From a checkpoint of a small transformer trained on Wikipedia.
Training: a variant of SOAP for these matrices, 505M tokens, 7703 steps.
Each number is 128 + 24 x the weight over its row's rms, rounded and kept within 0 to 255. Layers, rows and columns count from 0. Numbers have three digits each. The size before them is the row's rms in percent of the matrix's.

# k: layer 6 attention key, 128x256, rms 0.399, rows 27-127, columns 32-63
# q: layer 6 attention query, 256x256, rms 0.416, rows 28-127,156-255, columns 32-63
# v: layer 6 attention value, 128x256, rms 0.438, rows 0-19, columns 32-63
# o: layer 6 attention output (transposed), 256x256, rms 0.389, rows 0-19,128-146, columns 32-63
k27 102:110107136119142152111180158138106122180117155130176116132164131110137121129118137116135086137126
q28 107:092181128134119148134168118103127099137166120152152089144077097129126165138101148145130119144142
q156 108:125135091104142141176151127104127118145106145111109115163150153129120165145131134127161175175146
k28 105:123118128119090135157154140128117150114110127091153128100139105106084157151103172141123104122105
q29 094:116184127130166150136136137108135111135129154097116128151170097125167103122143122127107161102143
q157 098:118136112154160112169152136069132112132152116090110139141177139132097114133160142162135156152129
k29 099:117121097135148141067104109127111145086125097092103122116159134142167118106194141140120159161120
q30 095:157153154130106116125103115104149102129119124157091160129117097140102140100119118106137130118132
q158 102:160131133128131136096105130165105174131108166187153120113107159145138120151114096111116133108121
k30 096:156121170135060160099097140136151138133192132167138097125136127139121115137121152096147088103128
q31 096:093105161139126107119106137130082119135101136092115149102137137124104142150126101129167136113137
q159 096:118081110163160115116133126142108128105118090129064133136149130098086130146165129107141181140110
k31 091:142123142128152173134097149141092128136121127106152157137157134164165116166094096144114135162103
q32 105:104147118133115128113100136116100093145166112136093123169119123114140121110149140159128102111160
q160 107:154135087094141135137137134156128131156125131128135106164134126158147218162111112147089109103159
k32 098:133136131095130073184126124127139102162104141139103108122132112124110104134095129124124120124096
q33 106:105123091112094137105115159160144143093127169116172153080135122096158137173114135088143130140073
q161 113:149128119143083126098107147151126087119121129160149124096099121082167115107096135124117103141123
k33 112:161164118138132097111120113141134161164140153165194138111090125114110133134114172156143104159145
q34 091:128192124116147125113137119142123130123188136123104096113120122095114164157146129123145134140150
q162 096:143145108123109130119123110126101120142133134124134168132094122106128106133153168101150159140174
k34 110:151104133102128121138109099155141126111145153134144158151112124130150117099123176133179151123173
q35 106:103153091130141132101108139146129128143158132138103112189150135121118108092085095137130108102174
q163 101:158155119156147135112093155122136126155168117098150118154146133160099147134075088134125114107151
k35 101:106123143129150115091116111154087145132155127119099100130141137136164119154121119084118103122087
q36 098:137160146134137108144115100068125110129143138125111094140130125105179091153124129131116090126113
q164 093:187133100126107121175107105128120144150149140136116147137127076135122119142134099129109108089181
k36 102:097107145154131116118123096141147157125102130148111147149143153109138137089121131117155119113128
q37 094:124170130150167131128138112083176173105111134109138128117091169112158110151095149126115094143139
q165 090:177137150195163142126089142114140102144114118168110196097111144110144155116101142163125126137138
k37 104:201147126116145087149130148123161103155154085144142097120128086121149146112105143129163104130125
q38 089:137143138104090119138167155126153119086127099104156136121093135129084152131136109113126117188129
q166 107:147116140141165142092096144128161159148165131129171151124110160180118134169143128168152111162117
k38 089:110146122148171118134126132157137167103110111124112194102040134103144159117127153135148118109152
q39 106:132135121084147111116156120174109134126083132130114146143180110108088125114147124151142163153100
q167 103:108139170110142091178152109083119108148131119113163137132163131129142083100150144106110132110130
k39 106:123120119097116083110150120116147106144145144080102083153119100119141098096093108130096135102159
q40 094:095112099128098134147147152100138105107103133107129117140150081195119101131131108167143128179096
q168 103:167127158136092103102131182101135122151098151114120104092140158187151116169091173135137114133114
k40 106:129102125125130142154171144131146140124129154126124094128119167103165138147143174098150100151082
q41 099:146100141156147135135137129112098121072129165119144143110149140127080135115152148171139122145128
q169 084:148169158165108131152178113118127132088158109100164172110126124138137115137133186167137124122120
k41 101:089095076128106098130087107132154154053159138109123169127110114104103102111126132160135146108102
q42 097:128137123121144149135121120096105109182121149132124140124149087133136118119155111107141086105124
q170 105:155117135150108106131137121162163134132125128109127105162151117106138134127132122161124114152111
k42 099:133135116139069125123126065145105108162146125139148103117124134148139159148148089112097161101113
q43 093:094065162138124126121091119142088085165121168104186161101116154130122126134078125110141130117101
q171 091:146060148134127093156148132122124107129115106135159086093123109123106139150124102089112132154125
k43 097:117117112134123159121120122124127151165107136166114116137113141181129102150129076178113100127123
q44 096:097082115143100122107129106169092141109186141081124138094120147114105097114136165120102133118083
q172 088:143073124120097126134139163090112065155097114111147141149116139094154094107158109053130127168122
k44 097:102122133121104124131106103130119088132145091151150150098175131135156072157148192137147109135084
q45 085:146103152118124113132127079106152157142099176128118169119134125114161100101102136130171149127152
q173 107:114129137113127171114106138129080114169081101139095169123134101121138124112101140142146112115139
k45 110:073108152158106132138146105119132144125077131156118132121104154104128117177114151106135092149167
q46 102:131182108095175078120120156072157139115123120117132135129131142114155148146148137133130099103149
q174 096:121127123122152141115096145076177136130136128133119140074121124171111132115136129162138055148162
k46 105:108146095057165150109150100085132112098111123151093181128152114116177110125148151150128082153150
q47 101:122125144148108149112107122105120115141126111134137153106116127124124119124088100109096149141111
q175 100:148083129135112155105143127116090127092129145054159143102138137140146138120126097093126135138113
k47 097:108089146152146102128109097118122152109104106147153147144125142111142138132125089145081129136122
q48 091:132108117115148125126153085108147143115133176095105145135142118109127158166095130114133131183140
q176 091:094146123099176164115102138145136121141110130167120125130137109136112111148144156162152084105123
k48 095:116152185101120139128160161132099108170162127128096126175127133096157097136157115186145111156123
q49 102:163127098142109128101082106134115105130121155129159148145150107132145117119101108146104157140130
q177 103:128114151120137173117092122062169129140137127088155133136160143137133136123102121130083102161106
k49 101:093109076132093142161162146169131106140115136133159140132119119113105160175131123105118112162118
q50 099:131083132177123142118137133139113151112136126154123102131113123136086104123086141144064142091120
q178 106:130106119095141123115120105106142126113124105153109127142134094137116125111099131176079133118125
k50 095:122131103143165149090115132129115162142118150121086154111134133145140135110154103065135117172119
q51 103:122117130144105145088132127150139132139141114104139141085126092106127170121093137127127108140078
q179 091:127110109147108121098179126130122145122149135137159139166154116084138159105136141139107165159098
k51 094:130110121138128094120162120156147081125133139125094096167127153113129150106109119112123148167082
q52 098:120136092119157098197148125124140098135123085112124107112102147109189047128163136143110096141153
q180 101:077106091053125128094109138121177129119117122146130067168148114102110158190146144155120126122131
k52 102:103101176137129132126143135085128117109153124132159152165136126139144122073158163127112124149133
q53 120:145167120081134121097122128110146135135131155136115099176134139180098130112123150191149130097176
q181 114:121152111105154137161148174104167098121174123129115119137169145174110122149144114140089155136130
k53 092:084147118127106129103089137142130126196154130148165131153127142096084133139102124135128134119156
q54 104:141122140133104111104148096122135122105136116145106125105150148148099136156130097118139113155149
q182 104:117126122119130173119116139110099170177147131156123077124166114153144117126132117103092111105097
k54 102:126137147137162142132135057100120158158127139132135122097119155128105109091108101163132125111141
q55 107:112153144160118157137127138119159176140127131160173176116118122085138153117124155178133159164135
q183 091:123134130139103128134167130104171159147100122112137173105122127097096140087119120163163157159143
k55 103:118134102135141176089113151109143130116134122117154120127070078159143141155072112121172148173113
q56 098:157144136144107179092068103125092150147090101169105094144115138106126130146130150148136093116145
q184 107:179113146106088090098133116165127109109111104162128102126087102077148121121149114096136131092109
k56 102:131119105103147080108140125148155145175108164190176142136148120121149115092146124183140130130160
q57 099:120152124102139104124152131117153184079138136135080137145121124122125105113151135147093079144213
q185 098:110165116137134128111147118143131161119169138099109114142155099172077124160128105102140128111182
k57 102:147142151128156138164144135155130149137133147132135179116108135121127100164158144114119155157139
q58 106:077138091153107094154136167154106153101125136147125160130118086112100101101126081146129123129107
q186 098:144111090128088099135091137160117132133145134134142146138098099128109125100103167105133133152115
k58 097:106123117165133126144141149128151166124151134143162162101125122112144161121187133082122123162123
q59 092:142102137130128160090102132103107084142108118147145112157137124094094112123106128126086142145092
q187 106:108101124115098157096129105158108095138104143121099097111110161109109118154127103105111121146104
k59 101:092108124158140139128138104141122095125150118161083146122120132150094147128132124108159125086099
q60 099:141102110123135130081110120151167124064119115132121145128183132096107160125146141145114184172096
q188 090:132135143104107164090153114082130110084121135088162154140122119096116124126123137160106122138111
k60 094:144126108126136118132156091132093097124154143092115142140115146124091097141129104090099126144134
q61 099:136116151117101094127155120126155091158124161093124126134133101106112126128110115159074146138146
q189 089:164120126139132112123144086146120125163157115117130119149146113131137124132134094101124141106120
k61 096:147124130125119129133138141088117137095119148110119148140149127132096147154096115099122158114122
q62 106:146166122116158112125129103080129148153135110160121082144156115108117125134122151172135152107192
q190 099:115106132116119114115101160072163137165105138160154096098148106128150118128131161132128114156123
k62 100:130131139132151096113117077133109132186147112153119089140105143105122130137127133115154145095157
q63 096:148108090075090122134118152129112151150104126161139146105142124129171201137145128175086057134114
q191 100:119121195166122156121139150129115137127097087172193134153133113117143122140111088101153109150128
k63 093:135147143154147073138120144123102129136147152152109149123147145123078143080081089107152128117097
q64 094:081137112134143139144107161104146128162142131126139128128145118135151156145138113125134131115112
q192 110:093137159113137111111118155106181151171111110177134103130147162158114154123124100139143076150127
k64 100:142131136145144099150069133162108155129149131112125166155157159148125133130170121073180136133088
q65 095:122137117113148108140079129145094087147158151135104101135140136105115128106087154186117081129160
q193 104:110135116094118153137127121161130151112089148169103134117113079109133143130137148158128125151112
k65 096:115175096128111105103121111087136171143099143147104120167137114097130109136127120118159141162121
q66 099:118096131106132129147155122176133148101118160070132137142128123095126128094161102105127142120116
q194 089:093120177124138123144152139127074108116140100111117124184158142107096112131138134106075155122109
k66 096:136136139135126167107172105136134136102140080114107135103172157114093130113107123138094149093102
q67 099:115163123079100098120095125110125134149118125147107133104149148174149123114105140123118150089124
q195 091:119136161123104105085121103097125170091150123143142153129126109087140148130149155153160102098129
k67 103:140131120169132114140153124090117164124102142148143109134142159146179115146145152097110132135151
q68 098:146134144129138104117132103144134191131142130104156093145144117167139117121152122161129148139110
q196 109:097116100136126138111161148084091110155134151117123116150134130166142141129114124126115144129105
k68 093:126105139117110133122152128135111119177162177123089157123166127147110105114146179150129174130132
q69 096:120098163095090123163157124149114106116140080085155128143148104167092133140117161124141156149089
q197 093:107129150127132147119141153206107130142155153071145122163141110125098135116145104100151155125122
k69 098:171077075093102155109126134131138089124145120125166150110126132130072172108064129130104124166110
q70 096:141160111138142098146115156141136110112164137139133126160105105132117154144179104149132158105118
q198 105:177102148099083120126129095144118120122130105137145107117128123101110183132121080140148121087137
k70 095:175128128089102089122139115147160144110128096110132126126173128142155106159183135130131133105174
q71 093:100130104148102132141101114149073125101167113111118111104152133133096145118137102158144152130111
q199 103:081143121112157102101101165142136153133159135123159169133097148113128106127145106155149098151168
k71 101:109158111108126129106088102101141111171140140111122105172174110081128152142076079119103093158071
q72 096:160094131126126116184135168124125168138130137129142149135165147104160082096131160111104131150128
q200 090:125067112149143128107135147131108175103131106129127133122147148083089105122116158146129111079109
k72 099:092081122141153190136118106154146098155125150131108101141144123092134150120118089172118175184130
q73 108:154160138155165153150100131055175134162115127121137118134145139110128152094127134170146093105143
q201 097:134120107126156137130137152107172109182086131128151136137121178151166116117108095165116160143125
k73 097:122162143157142147189106091121122151126134154130108132103129090163124129148115116140121138155107
q74 104:097108137127112127137109156162083142158116123119099162110103109131140115152155126075138125134157
q202 112:120092154163107126155104106123107122164115113166149137146129128109145096112138122108105073158131
k74 102:092121175125115143123135108158152127126100053166131139131134130098119132102127110080119074077149
q75 093:135149161093107109096164113112131116124136111166074109123123140136117102125166143135102113096141
q203 089:113122105098121135130160118120162141116131103110115130128131148183156113088131123121114099138115
k75 096:147134111128144102080123124167182147121134154129160096112139090165146111129131099120152136137139
q76 097:164084130143102140117132141173107131129124128106115097142081131140152100116150132119139100132068
q204 103:139109182146155164162149145145090108128152118092100136141145133122081136118109060139094108094117
k76 106:110121125166129133101172155147129115109136125111131076129151143135129145131128030104108148080110
q77 096:164152153129170137131109127054176163159122108146150128161164142101158130115194131174136078144151
q205 109:091150121121122147131109141133142131175135134148132133134126121118137120142123125157123080166116
k77 104:110103117134125158097136088124146119164131146113132117122122102139129137118108110166155079110088
q78 105:110137163101155110118134117099159130150160126160100087140099140130149161108124100155187125128129
q206 098:134158105135159132103158131102134122115147174124148131121131164150128113112132123161129121119140
k78 103:159102115125158102134137080139143100112103108158106089122145144144155108151169117150103130139103
q79 101:086181096097118091124129162146158133140133090134144150167124144086113121142127109159171112113151
q207 088:103144159116101136146123113129126142153158116161155143086117108097094154085124131160150098131169
k79 097:124125100106129147145053117141109137104130146147130102164105143099114090089142134139105141140114
q80 107:156136139155151140168155111129130089144177120109131102106140122126099164117097072180145114133172
q208 084:118104116139103109091139120139135127111133134138166124142100121116081107129150090124115124086136
k80 103:130122187121111134145105096118143116113129133153140104104112096141098128151119125154147108125138
q81 101:141119097163125093120143135123144063158122113094168127121115118126112139152140107125128112139146
q209 096:163121071121124127145138124131126127133109141168134156138099123139136110208121134142093109139138
k81 107:134169091087084122155137150082137125114142147141157111087096136119147135128142163099147127158114
q82 102:091117066135153139147139145117166093126113119120169114111142111079112115127126127125096137121123
q210 104:144122080151116137146128153104175108170095145164127136153169137147129129140182129177155118184132
k82 100:112141138124137106119145079134104117176131106140108113138150107118073102162112105130163106142117
q83 113:139171131101135136163128110105121138152158108148100154129119115136064123124080176186164096086160
q211 087:140129134150132167139105094115117120146127151136154149122142137180084119141144163127090138120105
k83 100:116089156078162137137114160141102163150106127111108129145135146136128139143141126133129143195130
q84 088:110134125109137109107141145131144168146093110182117095135119090125097112158190143117171105141148
q212 107:137106111097135122149147156171138102083169183117173145161159107173100080150118126150148147140097
k84 101:124092158108101128133170130121137105142115124139113146124149100138101122119120123136115135125099
q85 091:157145182174136122156152126131161096125116136130119106129089082161157177130107115100110066146121
q213 120:124071115148116133125134143165112099123150122151127127133115097135146147123144110099189108133119
k85 095:162131101124135142116148182158087105107127124153104155138102143163135157161124156094184102094137
q86 092:163030171180086085149092167158141124105137152134112134107088155159151075123156127118136135101169
q214 093:099102132150108110107095096120125148160087085144096124123079116128153143135123102127151135134139
k86 103:134150111127115140156112142125130180166081119113128148162105081154135160147144126141129112068152
q87 101:157103132175148109175135145111142122121110153139158152136135112145113134167137115123132109161107
q215 108:120122170170077151144081167119124108125129106155163137140126142161133104119147157148158064166135
k87 106:120112118122165089113123122134133123105148114139126119122136128129122130145182121126171075130154
q88 106:101113120122123105136131127177122059120137132095151138088110107092143156154169114118143127138113
q216 099:112111102106123117126127137149128124100127123114136164122149094076150121133178169120111148110093
k88 105:144085132118102110156140146148108118182151089129125149163133146162161152121151121132122117115111
q89 106:122129077144125150116111114166099167161127135138121102145098127081135143137148149126127143143166
q217 097:077100123157139129139124172124129131115146170136184154122121121088159110114149135173114128162091
k89 107:108140087139102101152129101139122159140164093114147148147138065095106105119144157166121159176140
q90 095:127141161146146133091153090099141081134119132169121130143116113107099155084097114117128128114138
q218 100:107116097166151107141153145150161119134141161146142118129104132126121108172132116135129118145164
k90 098:125158149145113127118111116106168107149148118147122111120135107112134138133171124086144153117143
q91 100:146145178098132124137181153090162123144177149150119076127136130134146121092140114098139124108153
q219 100:117129153155174129126112136129142131117149137132207144132121148192113127135143091100167115086128
k91 094:172134135169157157131102151137143112140122122129130103145115144098158127124167091129122120110169
q92 102:110152135132103135150122105148110171119153129125102145099172147144117120175120162100096094122121
q220 097:099131150134119119148139096080116107083137135142107151124160143063145133132111139150140083162085
k92 101:105111129150136209138137115113124166146118146124096147103127124167124084142071152095126133137098
q93 105:152136136122115125101100135125139133169112141140113108137138128182105150084151088120126155122158
q221 088:118131111183127135120074133151111135151117108138135123140116136194146145133108095119159098137134
k93 102:175124147116106140104095161112093095196108126135160123146121131146119101125160121162116086130141
q94 109:087153118157131135077129087096137115165124130139118096141143092137118112158134129146145124146131
q222 102:138138136109132080145126138093138140124114134149147090174150159157105140124183152146118133163109
k94 098:115072098150064120071115118108100129159109101091134110119132137128102162114094148149135139100111
q95 103:114108137111136105108157142116119105159157161102129116184129141102088125117143088086139139103116
q223 094:121104163164142124137134135092150124116136135082085125145131147121138083148141119098150105083103
k95 097:137105186091132134154142142093102114128144117121122157145099096171107151104110140109180127097099
q96 095:145135140150132112120120090122131126118090157146094185135124087157146103157130149164115103131157
q224 094:131126102139141168081112126114150079148165133118145154133131170130152135112102107095172095109115
k96 094:139125143125120142148131118158152110140132130171111133091119126140151110149120128111121061149157
q97 109:164107148115084160142111125131119169099137128098140136119164136150147121148107147082116136167096
q225 116:143091140117063076139146102139112173091141124099133118142140152119149102103135151120117121111074
k97 105:055104121164102099142106112167098127139133131101118131171133137146117137139117139177130167166101
q98 095:114115079108165135109114146148058093134105143143123122131144118094132114159094133120103132144133
q226 105:108083103094146095092160098129133159086143117100125124150109109105095143116134130153139170175117
k98 097:124110147160106156151126093152107159164137084147116111137152117125105171114147140151122117138151
q99 093:135130128114129167130150120095122116072152132088087149137079107162143132090157108111089143094128
q227 102:119093103127106092109124122135109163093124131094090149109138107153125111099155133100122170136117
k99 095:094116110114130136128091132115112141177155135106131160095155149131088119134169072098108113089087
q100 109:126140138116150127102129119123148124167148155122142088143140077154123123090119157141159114096172
q228 092:157122164120124124145139149113155142140162166097139099164135149162126129124129094139187131140145
k100 111:149167151129162147114159141131126109133105127116108113151104145122123116130095073150167154141106
q101 094:118097126109140141080099132108059088109131117121142159149129092100105157121088104125090152112152
q229 106:129121127155087106135148131123112136082118102193149125162139124092123160104183136124153133114111
k101 106:109096142090098110129162139184097082115121106139151105088096101103125116099124103141107137132146
q102 095:125097137147123159120124112109121132120175127142122143161129132122093094145157138163129137149105
q230 097:147108135138136150112141144110089120071119119129124140162137143119088106095165116117136143133120
k102 103:145131132101172160148113138131177120151136157143164106150134159100146133133117151168137189129091
q103 102:119145106131114161144150138140172119123153135102160130160137089126078121100125116137162115148153
q231 108:136119108132132087125083148148129123167158137124146145160131159113131145170139108115121144105163
k103 097:132151101152145081158135120136187135101172126130119097122140129131183135144103152158129129168121
q104 096:095115116124130117139084157132113136150131080111112108137070135123143142141135131159156087152102
q232 106:116115118121089104115111144135078137131128112154143101116088120123136127114120169151170113118105
k104 093:091087139194066115125158139128132122112093099132145137171121106143137122118078133136126127158145
q105 108:076145168120155076091141146142104121139146132138122145129130142136116130138150124124139115110158
q233 114:118131084143123139150122150144129099175126146138120086135167127168151095140121128130128115107149
k105 095:099117127134154150137114110081105098126160125089139086137134125129139111105164088110119136088106
q106 098:107116125151138133108118117128113144144098131101116135127125114145155110125076164097152123175063
q234 097:098127114156145173137088135109128090136135080079122138152143121128125091102087108129107133138092
k106 102:133163160179161131146139128153145138070186109116135187121111169182114091120094110100103094146112
q107 102:136114105143152129108148089127132138120140128143119100138125138135164148149112111118102133132112
q235 112:105119125146125132137142097112126150147132121067131090107135097111122146100088141139087145117131
k107 104:124132102137096103135131114176129147102131133072166134142064130139095137158128163167116126143133
q108 103:123108146122120131123129158135090144135138160131114149169188136167137149140157139145144116023134
q236 091:147103099165121134159103171123109095126149140116130142154140114153071129153149098154125117121094
k108 104:116128123133101119109163122141139138113127127196101119151120121155105083150114156080182111089113
q109 102:098115115153142132127146131129093111178107110172131114138147124129083147152107099133132134109120
q237 102:141115104107100128132120120167106124170127081149137123124107112115111189171097098132113157104120
k109 104:128136130137085159142128112160118097135133106139139067178172143110117108129128120093134137075134
q110 101:114138120101132155128117122125131151130111126089187157102104157141178121119099137149116108113128
q238 091:153158105101128151151157154131150139141133110112131117119165148115120108139093186150111149084122
k110 102:137118136083190151118105170124117124124142141148142121108110145122174117102130102113158138091124
q111 104:173140110089157116132094134101157144135136159164118121136131117158149125113133158120145125089175
q239 105:126097125109140157169095159133123149104146171106146170141163120188130110172132118124102126127135
k111 099:124180127160076098097132109132156138105166133126107135110145133119090133116105106113157125107137
q112 099:112191133159139144144102140136156153142139156133092105175172138146121144110096120116131117089140
q240 099:131103135130160102143143120133112134133115114101159090113121109107150112127129104119092130085090
k112 096:137095154118103106130132118103141165123110179127154139109068142130123109154094157094138125117103
q113 098:106179161156138146156114146082128131090139123124149107146109139113123157123117125141141113120125
q241 102:108150169122135135150111140139096127152106125102141106127140135117085086111140146116127129109134
k113 088:121121118110155110127118143118103104129113100105099139115191149141097123138100122109089135085097
q114 109:096150105135140081117135118081125118144116130134130135153140121135130091092140134111112130100155
q242 096:115146132121139113124136132122150162197111134176089119154160177112151149111202097141125115132150
k114 106:136118087110130122127184129069162166093130097141160117160140097103132184122143105073092109119129
q115 090:135111124127159137164147121094125155116117119151138130162121119085158124119102084153123091090136
q243 117:096123173139126131102103111095151133144141128146132086118103162112133125106120144160194094132108
k115 087:096153106141102118061098099130083096100111133097185142102114140164115124148124144121113121142123
q116 107:147133141133141158093151117090132115102110118089100136119153118119115163111124132129121132138111
q244 112:122122125125168117111148116079136116110152135098139105133132160148090145138121117143100155144145
k116 103:129151128143139152136125121161150136108148133116119105143171132154123135094107137181149123128122
q117 098:137126097131128117149082096142114110103115163114154120102127109127126172112115126103077134191167
q245 114:139159101133141129132099108153109132098136126133142113118099126060112161153185147128106162119186
k117 102:116146089074108130095152152149059107112132149111157142144099127077159149141171150144155125093145
q118 101:090100113126098175104115154140140127155085117143094124144160131102115119132145088142134111133123
q246 109:131117110162102161139149169147133122132110124137147090172126135075092107126105098086109138150160
k118 100:139131111110128113149127178133157163161128115087125121134153131171101094117109128167136113129143
q119 097:142155117100135150126101159103125126160150110155161162129140167136097125123107137114112145150099
q247 099:147136131106137076140168091099152098125071114167133106111120129156133158135139116128134110132104
k119 099:111148113094111131103139154116110151135101162139122090092157140081140156099171127106131129132097
q120 101:071153152077132166151109118137165196131149129100151133166102159100135103127129140158111124175129
q248 092:119121087119188132079115155096115135094111138150107122107125128152140093153150106117110106161103
k120 109:116114133148101131096118132118139166133076117175126094116105104120128113125133125138132108154129
q121 094:134111107133142167147142149131118124145157133156151112126113073079131160151132133132087133139199
q249 087:130158105133120146169170113132088114119139127120109131112113153119124139167151109147099158129132
k121 096:149085100165128139143115122166119118130093147157110134160106131119124100130180123151160145144132
q122 092:124097138116166148156139095116129114151122125143139151142142107126148098152106122134149098153095
q250 093:097162154125153136119133127188088167113109112111112119151156121150101153203139143132145134068135
k122 092:156134129145159123088142097091163144161175131139132128094149114096137182124137124142148133129167
q123 093:125132114093119128127138133137121130149111105146124109173136094134127102131136178122156140132164
q251 095:096126115129143122130116135093129173142114136173125110121116115113129139142139119178135089148103
k123 101:140106073082121165125132111104113172152127147130151117134113098129132116119131097102104161127104
q124 095:151122097136110125167107131104113192161127140099113167135099112132157158158085120102131125085077
q252 118:139137154161100079109131117139103174139177132131120170130145131146120121108131172129126128102113
k124 100:120125106119116159125145140132139120106124145106134111129151124102126115119149131124156106149147
q125 091:149139107128188141122109135117086130130118132140153158149112128122125099126116126115116133176109
q253 100:110082120157101100119105106106113108129132097120107159140167082129163112064127130102126111129126
k125 093:139127149126121121104111142131123111143154114105071135105190100111187141141119126112074107140104
q126 099:115111122157155146102094107132116140153145165124114128121165170091101145140142109118084190166114
q254 109:166187129122114132069123108089130125096110124140136146114150136078137128109126162151146101150127
k126 102:135131116095157128112084121142109132147142140147163101146120111114135087135094130164146111171102
q127 104:135157123151116150131141108134096108131114138096124119106155117101150166126106138143107124165129
q255 092:097102147146164130154086117132143122163175144106140145103153121149128100132120133170124084109100
k127 100:131117160168088134092130098119118143140136158113146143161156103124142145167117120169142107130108
v0 093:110141107106130144112111081166155178100127113141098174116121115151143125079139128129137163125120
o0 092:124112147106130117098134151107129136148133131140098102115152139115100143130137136147130115160114
o128 103:139088070176104148100111118186120121144120137139159115125109177141127129145148147163122108091115
v1 102:151147105129119110138138109135126131128124110125117127140160128139116123187129124172138144099121
o1 100:113172149114140131126112118161123117190138130173107100105118133125117108163124123117132154143155
o129 092:122127113118098110140134136166137157135073125144153114173160123150153153107142160129115132113146
v2 105:117169128110124165123173136176120137168141136139151129107150153160158107177134128152147126111140
o2 095:087149132111140132152117128107132147159109125147111133143150175126109135131138136139119125110112
o130 104:137128119128101136143153128162109121107143121101113121125124098151113138116102104112115139104117
v3 099:127122055128095159149087126166119159098162135125145124152107168095131131099099130114089115123080
o3 099:119175128101153115129124141102116171097115115141137126104126144115127153126152178081108146112113
o131 108:118106092160107139123126128133088112181175091110120141164169122116142131104123148164128121184146
v4 096:086128121134140133188112140101125154121139167084092122102137125152156141081092112148114152121160
o4 096:106199137119137091138124140106176153126124112093112119103111129104167192113128121130144094115111
o132 104:110111128097159098103072097111152121130105133150127115151061101147113064127153170157133105148165
v5 094:116115104069132114128128171087157169111110116135101080124160126135142143091133125107173135100091
o5 094:179135131102133131154143144123130117075140119101060102120135150143106131117159098155087161092122
o133 100:129126134184161154104157137136133147172099110131160172139076164161171110181120138053177123140132
v6 103:143139076141129160125119147152131122141163140118125092147133104090129101100163158100137143157105
o6 099:154122120123119128111121131143116107172100144118130113110137133130155125151130111158138136183137
o134 111:156106147104150137129123168093122116103170124113123177129118136167115143112172105127102116092127
v7 103:153140123128088138129111117116181134172137087161137110115093128110100113124087128043090146148124
o7 105:129165128091160119094154101096162129135145101151145133118162170142126179136105111137117151140145
o135 105:098098132129127124170138160119123120092095072130119158121097117102143143116124126135132079129085
v8 087:113171094102141120121137124092146129125112113125135155130135131137140153064109088105094087116122
o8 099:154138129126149139140123117149138149135125094142110092107089125132128148150131121118083116135150
o136 089:165131103119131116142145147139132132105100134137073171101120123093123119147113134177166135131120
v9 092:127123122111083116104139181114110158119123151133112115135158123110121131145114089160154136172111
o9 101:132110153191151144132128132155164145142124118133119148125153160150121115087091100127119097091133
o137 097:151097137097123096121105110127105107182107122132175105127098110123099159137110115125144109124147
v10 109:138144131147126107158110104144142131085145136126141077150147135147128139134089142127086085134121
o10 102:139103111154119161106108154129155151132149170093104151119127132119159180118131171159114118126157
o138 110:110181079105146120104099130083113151130178107145105156101135138125126142167111147112131121130099
v11 101:105126131159137118110126135118140110094141135137083126145107092132138071146144121122109151134125
o11 104:156095136158110111155125178132100092087152136136132173158153128149145118107141135081124152156099
o139 101:171144115090113136125120127091133135135102089125142088097063142167117170152167160098116123095132
v12 107:129111103108136138181099109155135105105091112102172128130137129125088138104103101097110113136143
o12 109:129134126120142139113125129110107112125154127091123168140132129135172148094116148110089150119122
o140 095:106147166094105121163156148116133113106153132119123149108080097118104158132140156150138134129088
v13 091:144114130166111111169138126145137107121093132089103138143085131115107154141153093116128131155138
o13 096:141083157097159153134113088098117102127058131085142106151149080144124116126119141127125126121150
o141 094:068128068147113141136117163151137116127154119143092142160165119178139069106104130159126116142144
v14 104:138137124138139142138127133112107079110129156108132101108130166128108126111144139107118171131116
o14 095:149139076162109156139120113124101153123123125137124117132121121134138140137138141123117128146146
o142 105:119081135136144109126112131114140084160127089098125126123164158139111115089102085139145138123076
v15 096:150148114131092129147120152098124096131169141122124125107175136161135139162111137137069128086102
o15 098:154156147169180103122111124123087149092096137155170132091118154134153150146115141062149129113160
o143 098:148133176155107165146093175159143121138118100164144149161109083136162135068147097102150108158094
v16 108:132122156108122158122098105080152142104119165107070157122142125154114130146159143085128144112153
o16 093:103114095141136133154116111098111151122134120129154136131108119115099105142103150123123124140185
o144 114:139100106089091110146156149102118156115103107132149130106077102128074116156109123164128114150096
v17 090:129083147151125158133116137158157149096112127195131122135167150164098134128099139127110143086112
o17 096:122152132125137130108146155107088162168123147139127142144113137159114112109157168118123160136117
o145 094:135125125151121135144147140133115128093151106111141123095125146100167144132126137171133127140131
v18 094:121134145106114146178112161124127105121119132129094111132109117139143126118126115114123117143117
o18 099:149184134118147168098103161156140130142172133126122130080152183143101104167132117114099136159166
o146 098:143078119139126126127125132083090130104150159123112167148142091102185144097148139118094122092094
v19 103:133145141148130145102114154131120151116128132131126178125122140069063142101148127102087115165118
o19 100:108178128124168144142137180138164152104159172141123140152110139081101127131119139140109129110129